Part of a small language model's weights: no biases in attention or MLP.
Each number is 128 + 32 x the weight over its row's rms, rounded and kept within 0 to 255. Layers, rows and columns count from 0. Numbers have three digits each. The size before them is the row's rms in percent of the matrix's.

# down: layer 2 MLP down (transposed), 320x256, rms 0.0372, rows 88-122, columns 128-255
# gate: layer 2 MLP gate, 320x256, rms 0.0413, rows 89-123, columns 128-255
# up: layer 2 MLP up, 320x256, rms 0.0395, rows 89-123, columns 128-255
down88 096:110131139138095116142163146184132166147133121131117096098159122098154152173086129151125119137113104145083139124122163121163170101160110124151141099127175119136061179195112144153072152176103172099128196161102108130166130126102099116171097099149100114230147093119189107092153141112182131035092142085147079070155153127119131107145173095124137163129119150131085105113075190094087175095127
gate89 094:147155144139162151149100137145057145148136136158208092143147161149169165154174127103118136110129127136148114133153133077119109153148088128140110152132196047111126084123147113107118169169128167114124136099163167158096025152074143117143139139156163090177085147087120131080101096148155145120142181095140130167097134113141137120101089128130111138111081123149124112120154105133159105144137
up89 095:144073115160128093121111122094090106110097080134199109127124162155149140208118125129127103113085123099126172159126127109105152111119132172154127154126177102101063087133136061096135118147115116132086129098116143160125058125090106132149119175155177124145134175124123166113116118121196077130093119102109159170109108180143134164073093151152116175130117085161137146058109114128121111092121
down89 099:146123119129149085120158154100123082081101118097115168093038098145115131106041135181090104114062129078056177099096160081134140165099145115128128136141102188141170167117083097143099112141129090152126145078088102160166184109167103142149121126141170128084141165199140120176165164099154092155089108124115170157129129168139097179149157139143109163199147055117135132098109115121112142089093
gate90 100:145118086146113149101139143157082126118150160123158073161105087088123172113099131112099125129065129169151155129127149150139143152128085116137124124105153099071095156096218153172134111190049082117138122098113166161083142150176111028143146133061086122156134120107088111107142171192143151140110129132139119078111187104144095110137110144066150119119124162116098130153113121114184130130142
up90 109:108104110072147072144148103100147086124108189108131089104116053090179106162100149088100157121176129164179076135182086125132170131096112133182087096058132129117124087089142065123132120145123139170158127067126113103092124115122122136102139102150087096107173140100190126155084114092143108088154187153148111135140150106159117107127124142096127152157078162122126189108099199136117145165183
down90 104:100112126082133135109132149136140171119168146085165117158166132122142117146069128112169153147088092123157124161157136130107114105116163122147130075087220158166111200109172068132133121179088100178158178155160132071121150108135148156114109073106146094223074131096121154103109130130130124126168134104143127135150150109102136145172120127152128128133126173162185151126157146098148161158207
gate91 106:098133090136164139156169149128157127158111141094117124126118156196104122088151108090144113179157094148186117099122110070174091136140154161123210118118160122087139111086046089132093169132173157147126072163183182091078107080125129149182182062127155068112127139094167120128131131124115109176165155120135121135123139093138178110122145117148153136164154153203102144132157130147131120159160
up91 106:181124186118112113093134132101095129116139185172122154134122165135124103116093192084127124060161194142139127151154111110096137057089105180147134138103098112087136148110138141135123171122098117163143165110062165165136163134191132098130117203169143146106121182172160103051161134157094144132149119109127079084131113150108082146114107097063100100141058144116182096093145133115188164060092
down91 101:105082095141109132120148052105063100147143109124169113159080062097112096121134085121124145108090106137143133102110125084120103075102131177151126130096085135085132104115080153134139103143149123153099122164060192113096116084169139108114162146101148172176119153166120130097136143141058119178058084172136170154149144127100107128092125086139154167107114126081163099109172111177157128132109
gate92 104:158112151114119130118100081181085127144146112105081118120121151096111121103067197093089120119152120133155193112158108119087127168130095178161138089068095118131150097100120131117109165117068138079101146126104110126165173138154205111147112147122090152155115097151173111100170116171137137101166121124112070136091139138160139134169141093100154130139178147090128098080141090121121157157101
up92 099:135141105146108111186123110154113157126121115126183097144168095060081133163113161055124074126098049135138136173120108191091179086127102116143088098120142143056096069150127163105095081104108121142138117129183058108112127158150103080133114077117163128095155172104149084110148130098142147178152191071116107154140138128137162122095168111080113216198099147132089148096123161160113134136167
down92 101:108120144178098179126166171116151099100117125175158096154128196203091199140198071198148115161097152084092142134139151161127110056115137139103134181174160110136111156173064067143107091121158150175142114117121165132114091124102130151140106218059134189155094121126133204161138125128120119146115129150129228104159113170079135133123056125164153105146133118099146146200117123094122105104154
gate93 095:121120119166153105146130065141147179157111128111091183161123107154123112100084117147078107114211143109115157098119097134202148141150121123045135129135153083093158135122075142137166158106194060116165090136138159111161160145171112108102113164089171118083117105135107113138091151126083119183121081141126112173152100143171159139144113124122193096173135109140138190135159137129163113139076
up93 099:076095162102172149118105119130118133093145083205064106175165061179150199145105076176146132094103146079110177056070161156102065162128133088116156125199098227167118157171108121149090111105155069134141130114120144122096141125110189055178105138122138079143142186111152130161163108156134104097120135171073127110163196139100160131132138144172120131098128142131152126147098139156171135141150
down93 100:135103102172114173137069147176189149096133133085088136083151198144146160114135194112085081179136111150111134165161141130133120160172152084184132141119109152111142104097217117125164110093168187150049117082202115123158093157144124226099159085144141080156145090072129126118206066112106176130132119153139107125108081093102148135138112159123152102159116086140162145120122199100138162144129
gate94 095:129177126147122088132177179172158076071186161128100133143097139126162177129110104133150099119071104120133072111193115150157079168069126048102103147116109160103075134162151143149063127133162123107123133119106146113103135119077175134139049169154061095168122137157137134168143175168134125102114080109126169052126114080052138163153053156146147110138120128136116132129135169098100110177157
up94 093:115124170207151113108114074085093092122157148131091175117114127094189149154049150184116135100115143110120153131181102153101112137115087130099117156115089087109184083205146196171139108126136115171123135133072121178165147136160152145116068119155086094117091147200137118102113178117166123032132128135119119102128142109089135118170104093064208107117058105047128151099126128094112140177119
down94 099:150107112103132138108150126019074156135132152188123107080172113136139140081185149111107151157098144162085082133101152134156117149153169182132135159151138095124197118126107110154144126135101127145109047138133124110075107084127073121184178085112174139070127161190095141160132163112127119186083106111070179086176103146172092079100099116109101145132096114057145135135194083110069113175131
gate95 099:134074136134104161092150159140156104085154115140174087092176103136146112137102067114177096167060105134131127061141110065179036106146071132187144137081136180167099189135093129231115145189109188065089175123128153123121099088143128126134139140101102114107158109107096086170140144130140139102103164103145124116114103091146134132137100133119140050162164072124113163185134124092116095099196
up95 100:137195116153106121182131158109130142167098111116169088177077122168083152078165038100134168149078132143066141109152138128136140092173163116126196118073119168085114075124096100115113112118079184163098100183173114109113165136154140180084080098147213083126125136093136134132111119091123082142157040071101114098179139106131154088089118144172151162089145109152150083103155124095128120092143
down95 099:161135106131176125126141208170120112163109124168113129103145163164098113157074165191141124163159120096175204140153156135146122120149090123117144139087118098128147122072110118114157105137160093156179212095149062090100142123125136126097128081128131114145172111086119126099087090082122130127227139156117152128111167097146104140161106166119133121091166125127139122154174144103111131125096
gate96 109:068119097090134189099144179140089127121094148130083155167117155167125132080192135113082129162131141208116122087129107153162154054158126096163116157113157094137128142127109157171093138157138154143120150131116121105134172146141093138124172152143138168174135061119158114141093114175132163121153182108115112118107090104105117109158211169147089061152177117140137125171147204054132122133150
up96 104:127185092125078152152106135135114171154089108128149114179055127154095141114104044110145124154104143186142122079101125133126110122197136135073109179088160123106099111104075084120119111099135133134094102161131116095110190139144128093124110161162202163110128131131157166172117094179091159210074073093122127165155133146130144124155141138138093150096174141159110098133168092111175158112070
down96 107:156146173089108108139130166163141129146150060133092133129095119085099178142137055170111109139129155071171136142080170128119113152161155122088174185122152137114137133141099113085107166162117131104107071160083133187137132170184096127067157125121128128072130148130168163163141115108135160150083088165127118165111124194137153125146126162084095151129116135156056170138143123116157173161102
gate97 109:099144093130123102132138195151148138145136096115162087117120139108118173101092049129153109168078151109130111126141155078155124136147151158157185130157140144160106203073139093141132134152104204139082145135177164144111110160105100158172161136086152123162108132074139073116123166141171132182133117081101123187142069128117168156065099200184087175100109080156180065149122137112176129098109
up97 122:118128118076175138166113146065127103145214188122073201157136161145161124133116153123145171098138102097094114122139168095151119201076175083155121113164114112137140164127176122114140121143136084124114138043125121146113177139151108154142176119080167132145112106127161073118096143130149140123153124121131077077105134150145147158139088138115128119125172127114143128154155170098088170151107
down97 116:144159077084132114148133157144137126156178106103166095118109053124127174133124078183148147107055155153073099160130148101138114099112180141131140136157160166155083164083126105131090063145127138056098079103182140094121139175069138177159157151036175130093176130106112125094113163142191091153135127149128143111143077110140147119100117167140126125152167138140209145171117152136142127053083
gate98 108:151171069120129158177074087118132143138085133060120085196118181128159118147185143103086061157125138104115080138103132198093128187161087104101167156147111128139146053123097135157171104139192171124120079107166100098130157114178196133138091191105100118111111127086080118178113105147112125085056088110115135120175097154084106144147109150088128066089087096137173099112149140108146091144154
up98 109:141131196115157126134127139102045168179140160142130126124122136073132115175157157090123191091113109165104082094164115129090175130092099185129147119155088147125143119153195113118152114128083094122123145128110149132152138168123132093160149087167125085121156161128146081159120148180184109087105154099088125036095120129149126116095123149054126071119057081126100144120126109117084106162110
down98 103:136109111133067168154147151134110155136112063154190123143124127131104093068069101077156119144077096111120150162136168128091073144110119111101118118128117169194214120124092187133117134065164108141122205114171085105116088090143093121147107126097177120151129130092154126146112142135163105155148142142131103211152039176094115099152129115149106077146137084177176140140133132156136140148169
gate99 096:155081180084161086145142127118138181135154176119145091098170157116124156162115146135093147110131127086093124130157133105078124173140146133116106170135140132133130136139191108080122134165053135123149172110114141152178116108126113093195113135116153120145107129099153095090127134092180126107125101090143124098110163110159147104179113177110126166173179150154095146160073098106181146127156
up99 099:120135119113118107158116172188133137089129158095187075091195136123124124159115142147126156102119099085132081157105103126125107136104154119153142103123123148141187082084123095193121119106148219099147108073205121166147114107121097128147127103079110104127102130115111158104106160145158139131096127085190095176161164124137095132139005135131099133164111186127201150132101108133095122122189
down99 098:178182154123101061162139195156255120150112176055108058138127091156136177155088137111067148104186112099168129131112152124116111144117128135091104101135132114176116154142090124153090122119149178160156116094160065118146094069089041114126136103158148112120102150032101167161120137178181153116117160099172093139155123159150112110156092135097080128155115183164202161102135163126136139158141
gate100 107:113096084127147109187145090165150094141065130092066134121143107168128154086133204165108120159150156146160109168190111134115151097137196093112091167102112075147143114136159143109083105155154168102154145111119129114120048159138111077118116162131126047123151149113142129091108134085150153134139142168153177117157114123138165113109098152116052030182190117072106116178183105126125159137148
up100 103:111150096120165142139077060120124144151114094076110155125061101121098127175117094152126110083078143144078128091068094152143149094113132148177181096150151116141122185180064092112121138071142165088124098147106145113120181148095123142108052137111143151107166176111145167126162140123140145089109089130128131066163109104109169134062160140101163087077137062174140139122222208173130150115145
down100 104:079131162140178111110107143169163123144082126161124128122111128156134103141147118102129115156152123100125115106111077135085126127045171196139168120132174136115070161125161166099135167134139101136150196104135123159101112127099093157162176152146200135113106187072098096150097123171084138246132172136187102134061110169147175164169073113149163128107177170118145123135123102073122111079173
gate101 090:111180139144122137095137150116157149116038102098055152126145097143128095113128126152189076129124086146151108135082119152128111099150090114119231144148153151109140106178108180153059133062154205059126117143134150165169180107165186142105125102167089083128134152118134114163090101156130057146102141130141119133122126144098115109146149061126155133096124197111170160064135141154127103125125
up101 093:061109158081137158157145185139127157180130120065124094162180090188130117047165127167147141164098139099104067107123179143133147129116106079085090178105149115182134146155166138117126125122166121143097140137188155185129115166100160153098138158121124169152134163121119101125119184132133150085167188100110109134119129121117145144147135123125124117105114168093156103120136095126101068151153
down101 095:162152186154105141088089140119176078153122108162081177094123146078120124154069122152118123127167102156162126140063063135137112122093103110161166060152139112097155081160072140178100184090107157126157091160090121123121133075144137101110125136120108142097085112149088156122145100109093107193046085145178108147125133140126127107114107069152136155158166100132107165083141185202178165131107
gate102 097:145213117132166152173127118088098128173134135124098143109138092086066113155197130157100148019072165107131092127121178110134174088171111137094116174180113127136118168145112155092120119133128153088149165103220122128110114160152160155110129136130144140141164112126114123151063129131130150107115122067106128086147143085092151116080106137046144071119109059082086165110152131156126083164144
up102 096:144099096141174134103159138110135114143139105131115123115146083173097202177165132110137107123075095087111124107096150129106190144162140129125145127128083154118125212199172156104108080109157150114057158059180169148081101116076131075117115102162146156136130167188114157115092124130166109145076121147095153161114139135212049116109113118125146097088156123213141179118095146132121123162146
down102 102:160123133116156142125174084113142096115107134125096128105167168158177200145154108110140115081122147050203143102106167174156126133158163132178146093156143172129090190127126129076135164063135172135123155090168151128131096121093109105147114129108119083159099171159137108156170119125170117094112079152128150163176107192163075179122101126183099147106118090161157195136085108127077164142132
gate103 110:106125124141152142092123193119132106127114153171095196103152169095117156102106097140092138164113119123098155099149129105137125137140100147114140128064117172140159136134155108179160163154131102139074185096113105133118202138128109162168221085073035136174116088122129129125079117194167100137168149131089092122103105134181078110203122163156197138150169137091157101148113131045087123133110
up103 106:081081104094125115157126150109067166146095116107129146135098120148120158138150107111087121138048106148090096172094089073225135137208131127113114190113078138158140151079151061145145173137168181156063130108156165118092096143127110137125131108150139125149093124080181158119085103161113132179131100063095102181168148160064145114057134126099098169075142106179099150114144100143124144133157
down103 109:097103149175197114120160082131128100175148110134148122127122139148136223141141092135168136083110153082138040136145092096159107146166133183178107144104122106103118137112177116062190118182138140116083077119143121099149124090144141139127150065154183159135085087136113186174174120087172135135079135123088105193099115105139101105081124161130078131153176127133136202119139156104132141076138
gate104 112:143124138100160138123136145159099174138176133130129117121148133094105110135145065154133111108117134096149120154099179117190149143141117131130181077173150137129132185140191132165137139174078073154168140072170143111109153127111088117168111131066108155179142124151136154130095123148196207112129140054193116078152209115127157143128105069106119101155129155132109130182134165120099117220175
up104 100:143136085158135157091128164119127138129130109081147080172116149156086161096131107112156155176044122217167143143153142090122119147133102152130119121130130148151081116151160136137109092182182166120092114117162153123101095156117132096122109103091183169109095115090125127132123131080076098130127129102145167175077089093127142120070106145162136178126140147140138131128128049115122195133142
down104 110:127093127105167128041080184155205125116116104084140174157094100154131227135152164145170155146097112190124123130179134118106088152196116165169179137108161147107081158153153119128166126084124157142135101131180118072139118132136133161166175119098151176181131146080135138131137135109106162149079162143136104122086070156095186141110139132121150108131150091109170138203180091131123154148157
gate105 111:154134165068207151184125080114018172117111109128118072137112152156109114135153073128128098098099133146142113125124111126109155108136134134120105141082171134130126166129140107028137077104128125128161116143169127131140097189131133141163130101138155097140143137100191115163092142134114165138103111060091184066137110119165162130088156110088144109095144127150057152130168087157080091141105
up105 108:117087138111086147109111149149100126132182080154117124092236145116153133153112118156142057094085089150139168145188127145112150100083101148101164094211082151094155179099141169148086111113136136126101132124126155152122141136161139081096119117105154132130097126208144121093162127131147128118112124071131152113114124094086050136134145103165143095109138123141086059132085072100111103135171
down105 105:099166102112116143147109102161133098099142115103132126123120106127109162164177132133083122138097079137139076117094134133127081093170105143148115155132098176103132109109103110094171158090119166183117184106157111095115134139093157148143081179126122107255161084069115111110137104185164192172117117097098116148128115108137152134103109128133121172132061089156105184106122132068080141144096
gate106 099:079138093143147140117128199203149038152105132109150130176078146107145108071098133123118144232103149115083102162156130138115118162106101099103098144131142145113174085121147127126183140145146083117146140131116116114116157130141144153145152169120145143150106082124089142141180078136096141132146145145124167124094123145119054151112090133113159143141100223153134061140122119078095127126134
up106 099:145109113091115111036174113115139156138160140182089074076162093161154144162108131115134132102132121177143142118137182112110115058125083149180115150130135149065066147116164128130117138091110073101088168102101098090080120161151124147100076131184091160130194186155142141067099113115170121110112168163173122102087145123143222093167073132125134146147205148105115103157127054151167135119124
down106 098:132126144150125088211164094122148165113068135168176107217135122133174155107155148123141128115150060118171177101072155112160102126122169158106142119096128136123173185161125147137131150184140163217106129099156126144152098083120114118161130066131164148138154067112109108163142167074152148120133108128125052130163122104092065142098150124104074113084124102178165158141150175071107093150130
gate107 094:131169137089192055146098134172134123140127140112184162089141127130124090108137132106156148116138132144152130166122151063177134146139114160141103135059184085053175162079136108178167124151111081204120147101133145136089153123141146122189190146126111125132119130123122144078106077107101112157196062118172086152114153133176168087114106164083112126155129167174110139147095108116142162142115
up107 093:163148105137113143171099130114112143134109163144141174177111145144108114060131117113167053142160180144155135099075176107154099137145133121107146143141124086110134116080075121126099117113194082148076089122150111106097076102173124111133178162155154123081123158126093094088148151131083129192094139158150112142108085157069165131049155122114114125111142127205144081101175066153093196130137
down107 094:130123127137101216176111148097041104173110104163157128173098131101106143101108111131149034163124157131107140058112136120129102164083139100142169155185104151165150097161066110113138134125173172098117158165110124164134122154142104103160140147128161107155151135175100120143142148116110145156126117110149128115152090151035129198104086068142155108083142113136141058117144071164128118107129
gate108 118:150121112141109160092204155138123141143100144152080122180098162121128146109174140128097110162129163104164156102152136086051045138125059091154216100090107098157085175074134160121094176138116190131097164097113072101131161129129114146125150086117140137154135121141133126119058129184128088120191110150055097138114087156130051104156064162144136070163144094073164117140146104088144179146159
up108 110:147134192117132165118157095139153116140122128164118150126174105151157123164101127090098138094113166020133149071143132152108158114078118128157148132121093128174144184084142130107133186096118065122151191100094084120165156147159104108141136169128067123154108150122155133119151215101110134120149159150161101094102140115189095148209114087082197092096071093096133076094097169123138136175121
down108 112:153125039109150130133124157144185110148123121122113053113145109108179135101077155152135108188185127125117108091145173152068164173124117176137250100088170150164122093098099172119091089042100122084109186155087111078115124190149100113132112099148151098157200097161105113132141125108107145106160064154109142147132122164149168155174131120116132098124122071073168122095129100131177190110156
gate109 100:170091120095113141177178128102110131176116160130197103160116117174095114105167080112127156135056144171153118191123132077114107113128174132164101123155174115098115175128203063119115109184106180167108133153134126136093066141122138121145156115150160147166126161107157065109115088131133157167164153080143158139112119122118122116041130174126110162120148081168062118146134086107144158111141
up109 103:125092140130051122146175156138137081097111161130117107175109125177176144130185158136130108176151168128119138101146122164122113118130146100136106158096136112040066138130150098135106122152174126123048123203139127134100064172135156110128127127178151073080097194123107152138146139143125115175095132119143129197114085163090070114073133096163112094148123198112131153147109075121130164119135
down109 103:140154132133111096122106115121111121110171187121068133105137118094226127157102172141075133206211151093083141090130157133104087131137106143137155115139091138134147054138128202164126155107109136137075125146047171174147181141122125093123091130157088123123128135146120116109097160157152068132114094126158057158152107122139115135146167085085066115124163176110130129084102173141077126190118
gate110 101:141137130127112133127100152135105114106134150147151145149162097146186074137178088104128150103157100105111091129138128135135075142129123151153120147082179123130135118078185077170205140163093154138067094087147138115113112128157118124177163141080166085110099095190080108119167097160097170145141147064087104106078151113122110127102111170144045100189064117102141155140132083099179133103122
up110 104:144119163065138123184129117128132101078132129135087131143171112089138138178157051110110109032180129081101099156147133110125167102123115164183122151123174162145117131154139126186093121074126161135133146095162143108140085089163104131167073133121126126129129110101171113129144162110151096146097091091060135142155173088166194119124057102128052137159134158038114166098104189095163123176117
down110 104:099143090141138107110091151103078135096128096065167113137191101124194151130135145104108191111124114106100118128178166159156090158155141100171126137120123163141115168119158139149169131105099191121099027122105099168173161143120136161092161105101112137031158117089079146128164148117158141097146120061127103149094115056114138143133156136094114164074124112154128086171166140043136120137154
gate111 104:153087127140124080193098114101094084055122145157101076139141071088126104158158154137109107095117103162051082185144121146116124094127136090142140171172123157099072126114114123133102101165140185159098146116158111158144101177131114176141105086143135112128109106092178158184135129161151067136150126069134179044146118134077168107092083119095091072062108130084093105130119119104104164123113
up111 098:155137097084106171127134036128130119174124093067115088179089084156087105151144106136092139115141159108126086116096162103142115113141129087168089137130124128129102135078111080182151046147127126132084114117127097178145126095101113086064163175104167141137079174085141080128141117117074116209127063130081136092162091168069150116065162136133121097130093112131139109147111076181169121144124
down111 102:128135132205166047130124161126175174146189152098098162101157145145168175106094156136167108119222155141109162118161116154142120173094106099120097052124154146084087147177146153083130147105095105123168090096095112114133150129152128147065140125132088101146110130141094154121113098104158157044108128147139109133166150097186180086127181101133122191105151138187103087110113175078156156140167
gate112 099:136118139055133126085126148160120133132134126144089141110172135144092134106148075077091154088144124113127122118102138129138122150096154174188094145090127148112141206104153163159107125114101078118140174172094120110120140071104145135101139164123108119160115123131146196130150132131149152104102174125071136054128183110131161118139171077094131111122132171166138105130140108160087128113129
up112 094:117133090162132146139138097115094114096133126068153116131091124171112132076068111139105119169084109225165097133194092160196153094145107142120101122117208127121068049152138134132094060143152160113161122130143104158087154135119125146103140090136119144104137100151128117113089124126067166130124073113178109126145187106118083109098090130109106185152134167099142131135137070120138073162165
down112 091:089106033137131148076148133107142132104085127198113098140091150117147115199112125154138139130110081111133152137139102165098105072039131138101096092115117124153165153128181103135085105144119165204126124062168069124123069177110070153161133171121105133161116125117161118145092137130122140126108155134159110052151067126112165134122098182138166154113098134103126157161109147063126167127102
gate113 107:042129099126165106128188154144169159111129167098120134148174103127105167135109080118132127101129092100122101087090089104164051136115123114121196062138180133157163177157072176161049163126195185120128133065152112103111095053112135127125168157111142136116125091091124071107099121133194148124128149110172073116140109087132142084166086140168139104166123125130158140167125168125127117168155
up113 114:114102146132139084147161137159158170067070168118103129078158070066100155146064119129119137061107116071162140095116096132102087132107128127186132108151148123165148156115145133137096143123144175156162110063143105172159097077064153097132123130144149141089124136075151082118098147161198122163116171087149093102126155111152142095167043160181136143185129142091123153145115137172123107177213
down113 102:154104119099086056147109104123250127132049150130115109102129107097124094128079167117094160093108100090141131083063099129098121106127057117188106157162125138146152107120121128120135145110145156143128051075135106142162095131111154120149110130158123161000083171072168126159143147117209089157127137097145104156148155111171114146149090124087121145165162130111134119150122120123145124122134
gate114 108:085162141146072052065083159147174130131152089204140168115113122130154163129079137114116123143190115083125149126179097104122126149083106152171160053136091074164124162139142190156139180169112167146172178135115111132133137075129148132109133137123105112109206095130096148086161130115128161126151166149133031157118100084130132126152114134160126136172153156138165120120135152083132123135132
up114 107:150085145123157155146157102160109111149171065127094131126099115105053072130135193145138117116121108110129144173129139177124178128087156120128119105083133162153089129105093135079153169158073114200125131106120083100100072169126128114145126099097126127121118077138121113158171149139145157116082119096096245132084084135152188136154140107067126088120119103115091216134119137146118181172131
down114 106:095124195141132170171109134158107121130204085122144109179156183077139118146107117107144103158060139140184084140222141101133078140155142140098129088151093094172143103135129112129124127169174158139161160155091108125142050108139101150169180115144074133193082102150117159120140084117130143107134094137143091170120153104124131055144125091153061164115133161115142178123099094178168142110182
gate115 109:084119116141119124144134164162086090137219119101109138169175171158095118079150088148122131183144120167133148134142144125132146133172093135039132182128139097132144120129118114160062160146121105112101117132136161134092140138220153083137174108127072105131159118121136073136151143151081196145161112118150141121125113157142168116154152185096093133117140134134116102189104116146131183065159
up115 112:126116155086169146155115060110054145050141139102096090124151128096107157179152174127061160093089129063094073171116135179115172118098135116158107220138097157133119155143160142057149126109143098137152135133117146149147121175079147172144059143134100079153167161145162081161140158137119140096111071083116163072132144082094144144117135091103144155094116137124114206100083145176102098141141
down115 112:109212190120162156092123079143157161116108131093147070159163135141132121136193156110107063178112142096085095145161117199117108120088138108136125124114122149070075120115126147110126094133047120175108077141127185146095107160062131160143119153148103150057160155160162121132128152131090150126171124102142095108109134112149132176106151141143152164127132146167129160119142131134107146117125
gate116 085:181154116069096098097141137170148093145096133161149135124148142111090137140139124131109163101108126168115121149140148084122159111169102178129083170124167137135115156139178070139159097123177159172119159154148138141116117155127109128179137130108068165136141124125155112093174070145146120131114152116188068108165145156142124104189128173175090172165112132157092143130139097044135103130132
up116 090:062134162164189151189126153098083196196167092082105126188110120179153106108151131122129100151088164121106141082112116116120065153093143098083187088138095082123168129116069195130097161177130089153134098108132140113095131090122168135098152145118156108152115114108147139144114177120126159126182059112094142113136112094123162136118166097103183096112162124114129116164164142140143160114119
down116 091:175099072115139116134109190140075129193085127127184164112139204162078152072164123130124123147074145202084114170137152150154163113100101136101145156075188090118157146115147122138085116198155119188118190177152158133163126141089136130129130110149088149153130118129194096105183109143107121092162075098123057073171153146136122137125231102150149088135054161183093126157133164079092151115071
gate117 104:082137128211107131165154158152136117137141135057098157101138144159117122071138129143130131164118150204160185063152072125146147169102163176150112092195200152142114128137116167095122062125115165103148105131158142091124171100096099109075116122112114116124100076152083193180069136141143089172119081137155133084149083082146152127150151176190162080135112094113088126163225080142076132128162
up117 100:166082117095053088141049133097149107061125152207166090154145067122108139181134106088161117098073155117180108196129182173162112111159184140102146099060101146095108127166135076161122128137105166176142114182111132144141109084139136133109093139142143153111130184103158143150158111098103130088142175144169105130138144191105076145097128089090140180097145137168204169099069154124140109079109
down117 097:175051153098116106083143086114215151124099124184107114161114112162087105104111130155093139135166139112128130193081171142128152088175141104115135105129096126134160097045109116109086183138155052172167128086123158165135116132167158129198158188095171142100161171094117065132040126176082193157131138107079142160130159144099096094098145097133133121147151145148126147120056130119149144178112
gate118 089:127113188128150149101120116174095128089116126103081174125208139100051175151186096167070112131159150116128129096084128109176076129125118130118158178114127138117113185151132127097100155105076204146093143137162175174092112149082076158137064169165078109144150119132126131083117126145115153093069125101141132102143116119157152074151137134141108108141156194123071167139128108149131211130120
up118 088:145090145151123107087111114110120095054081118073153143109198133118085147199148096131117131180147131152088136152095065182147144115109117136149146152125130161115088170135135128118168112100110198103106153154073130147110152133172132187077054116206076118107151129112068161084169125120088099080076139148149151084130079160149151107148161115112148098092109155104097167123104114132142196135163
down118 095:167095139149170126122078196079129141110092058123148109117117139192109078140115140086157111160116084129130153146191128109137148088139150125082121094139102108106089111103080129191110101149139101107140168134068119127104157111131221159031153130149103165177144099128085132174120150096110123118134153157134143170126131164157136072122114135107132084075118083104175114131140097169125116165159
gate119 100:155139136149126120078111090092128068170111166151078068160133121108162142174171082087154168054107105139137100184174145132068166101139127118124177113114093071119169094093173154152086110130143097104106192067075141136160087128136091068174137155133106116148102131076162096125162079127183123119119144154049146106070116132059101128123104151121106101116077098125124113108128149108116175122103
up119 105:156156132091117080155147161136126144091123084088178090088132119120122097128125079099108097152105159137151120145086157118083072162154149132144092194148104156172120206152126117086132144115085163091112123165164144112139165103075107084097092078122170146160175140124167130131079147146134137133108062092169136132176134106122191089114155156056120107112129160091070117171166127184172094146190
down119 100:171115125125119100093091105197131074099128097148155126146091154148138128123116121133146120168132160173124180180135137085125121101141088092151106047072079105173159105048175166140108151107151096066126124140071132113165134087159131069071108151124130120141113155090075141092118100215106144120145131113114090119118105108067127149149147155132136167147134145133136098183184113137142139135182
gate120 109:132107133155145173126180108152135146161175149090130123118116135083131148093129188126138110146115159141171138111092087072207196128104111136140127066191138077166191101146135181172054113144130131114151177109195117091138120118168127113118102115095062104193128087121128125094089129154168127079101172176197164079116176093144141141181118101145193068128100122089115143129123197146109141157183
up120 100:166137106144105163128114133102071115143072118090174091138065095128146124116106076110122110143108129220129176131173115125090148145123120123115097085141139092096124099120153085120146092195103101069173129162152137140129118200154161118132106083104072110104113104105107123131100129121165067166102059078123170102144104090143151132114132190131116102121138123082069105158144056040216158100134
down120 107:144162148084149161135145142138023097147105107083119116091107085124182083086058083079137152178104143150188168113164163111149122173116148171077109095109165135181121108068139135168146115213087145130180188189159166120147144143107130114152101066104145131126131152107134134116105106110201103125124091061114072108075127147124180116138124144104122121094168119134099151147123114099196127129145
gate121 093:098123055137124103133088126183111100161188184058154141160139135135140158123160173134134133120136135102158124103145177081131113156155116184161168134172096077106149121133138147094069112141064182097120068103139144157128137088073144079130159168102178127103127129173139130099094176118095211124125091117123072154116110117152165130126132087151166054098158152151131139161155104146170097086168
up121 104:161115134142047102083080131139088122123119179101184148108145171162110134142171187147105175154121126111135130157140160131140130118137100200156163150107135140046121092131161127098111120120062133124131071142074163107128143088113146153132122194137155170081118089201123153112143137127062169168078136177178133133152144152105110132100134038187145118087124149133149126085102069176124093058204
down121 100:118183153120101138140129163128131141098082111191130174160097179164103135152098170129118166203117137132095185107112089154140138110079105149079172185124166132088122085099156129099182127137133084148140152155108139089108098089096166153137104168139102124125112093146118137133153115173106118189110160189143178107110131178080113145135121112167130153113135095163124074082125117142109086137134
gate122 088:103115113155116166129137100156108189120127110146046155117132110104148156138124142133031080146192087158120072151142085107123169124072164074141126152125158125083127127110133164121109153121167125144094115050136141142140131078158158091163127120123132102114101149113203120107190138139160141163153092116158149167179154082142115105136140136078115124112108037092086161074131158144155125197139
up122 088:165094149195050111141098123108137180099089150102140091125130126128127131171161150107096119234156089211165102131211083126123160130087150102172044121108160099122117113139151121104194102122133143135136090111129098086170126124147153099089077143124132124093099142124142138094120123163130114161108124083132128140184138120154142126136144168136101148086099071133105167091116100127111138131150
down122 091:151104115168088116180116199136150096136119155081177109130145156120012197136184097111200163150146146148150177125153164103116051129174099168090088100120132137162181156109089086149182151117108135129185093208135119105116159136118149132129151115104124154206138135154113152109073123113149161144139121110120121120141120148109178128112094085144128145119130207206196017182123103129098107065115
gate123 089:136163108138134133128152107150182097121187133128121125101108132083068114103117130143132129162130082146204134139223163073111124118123157115163172134135058113158104070125120132093092095122080152158116153101142098123128136132136116134178160092036150145133102105072115157160108145116079152142139159080133092108131088085134122128078126114185098091146172111093147091121141146086139170125163
up123 089:101080135172150142133139159154123146133170156140180073139097085187127157077080114109169097112094106186139163077072142117144115148108190110116098120109141073120120171118130125130115145131156135111125142146103126162141160096108123127115152107156133146071137125174113120105118183120070116156220118146144128190125115140116118156173133153085156100160197172162100099148146034139123144119166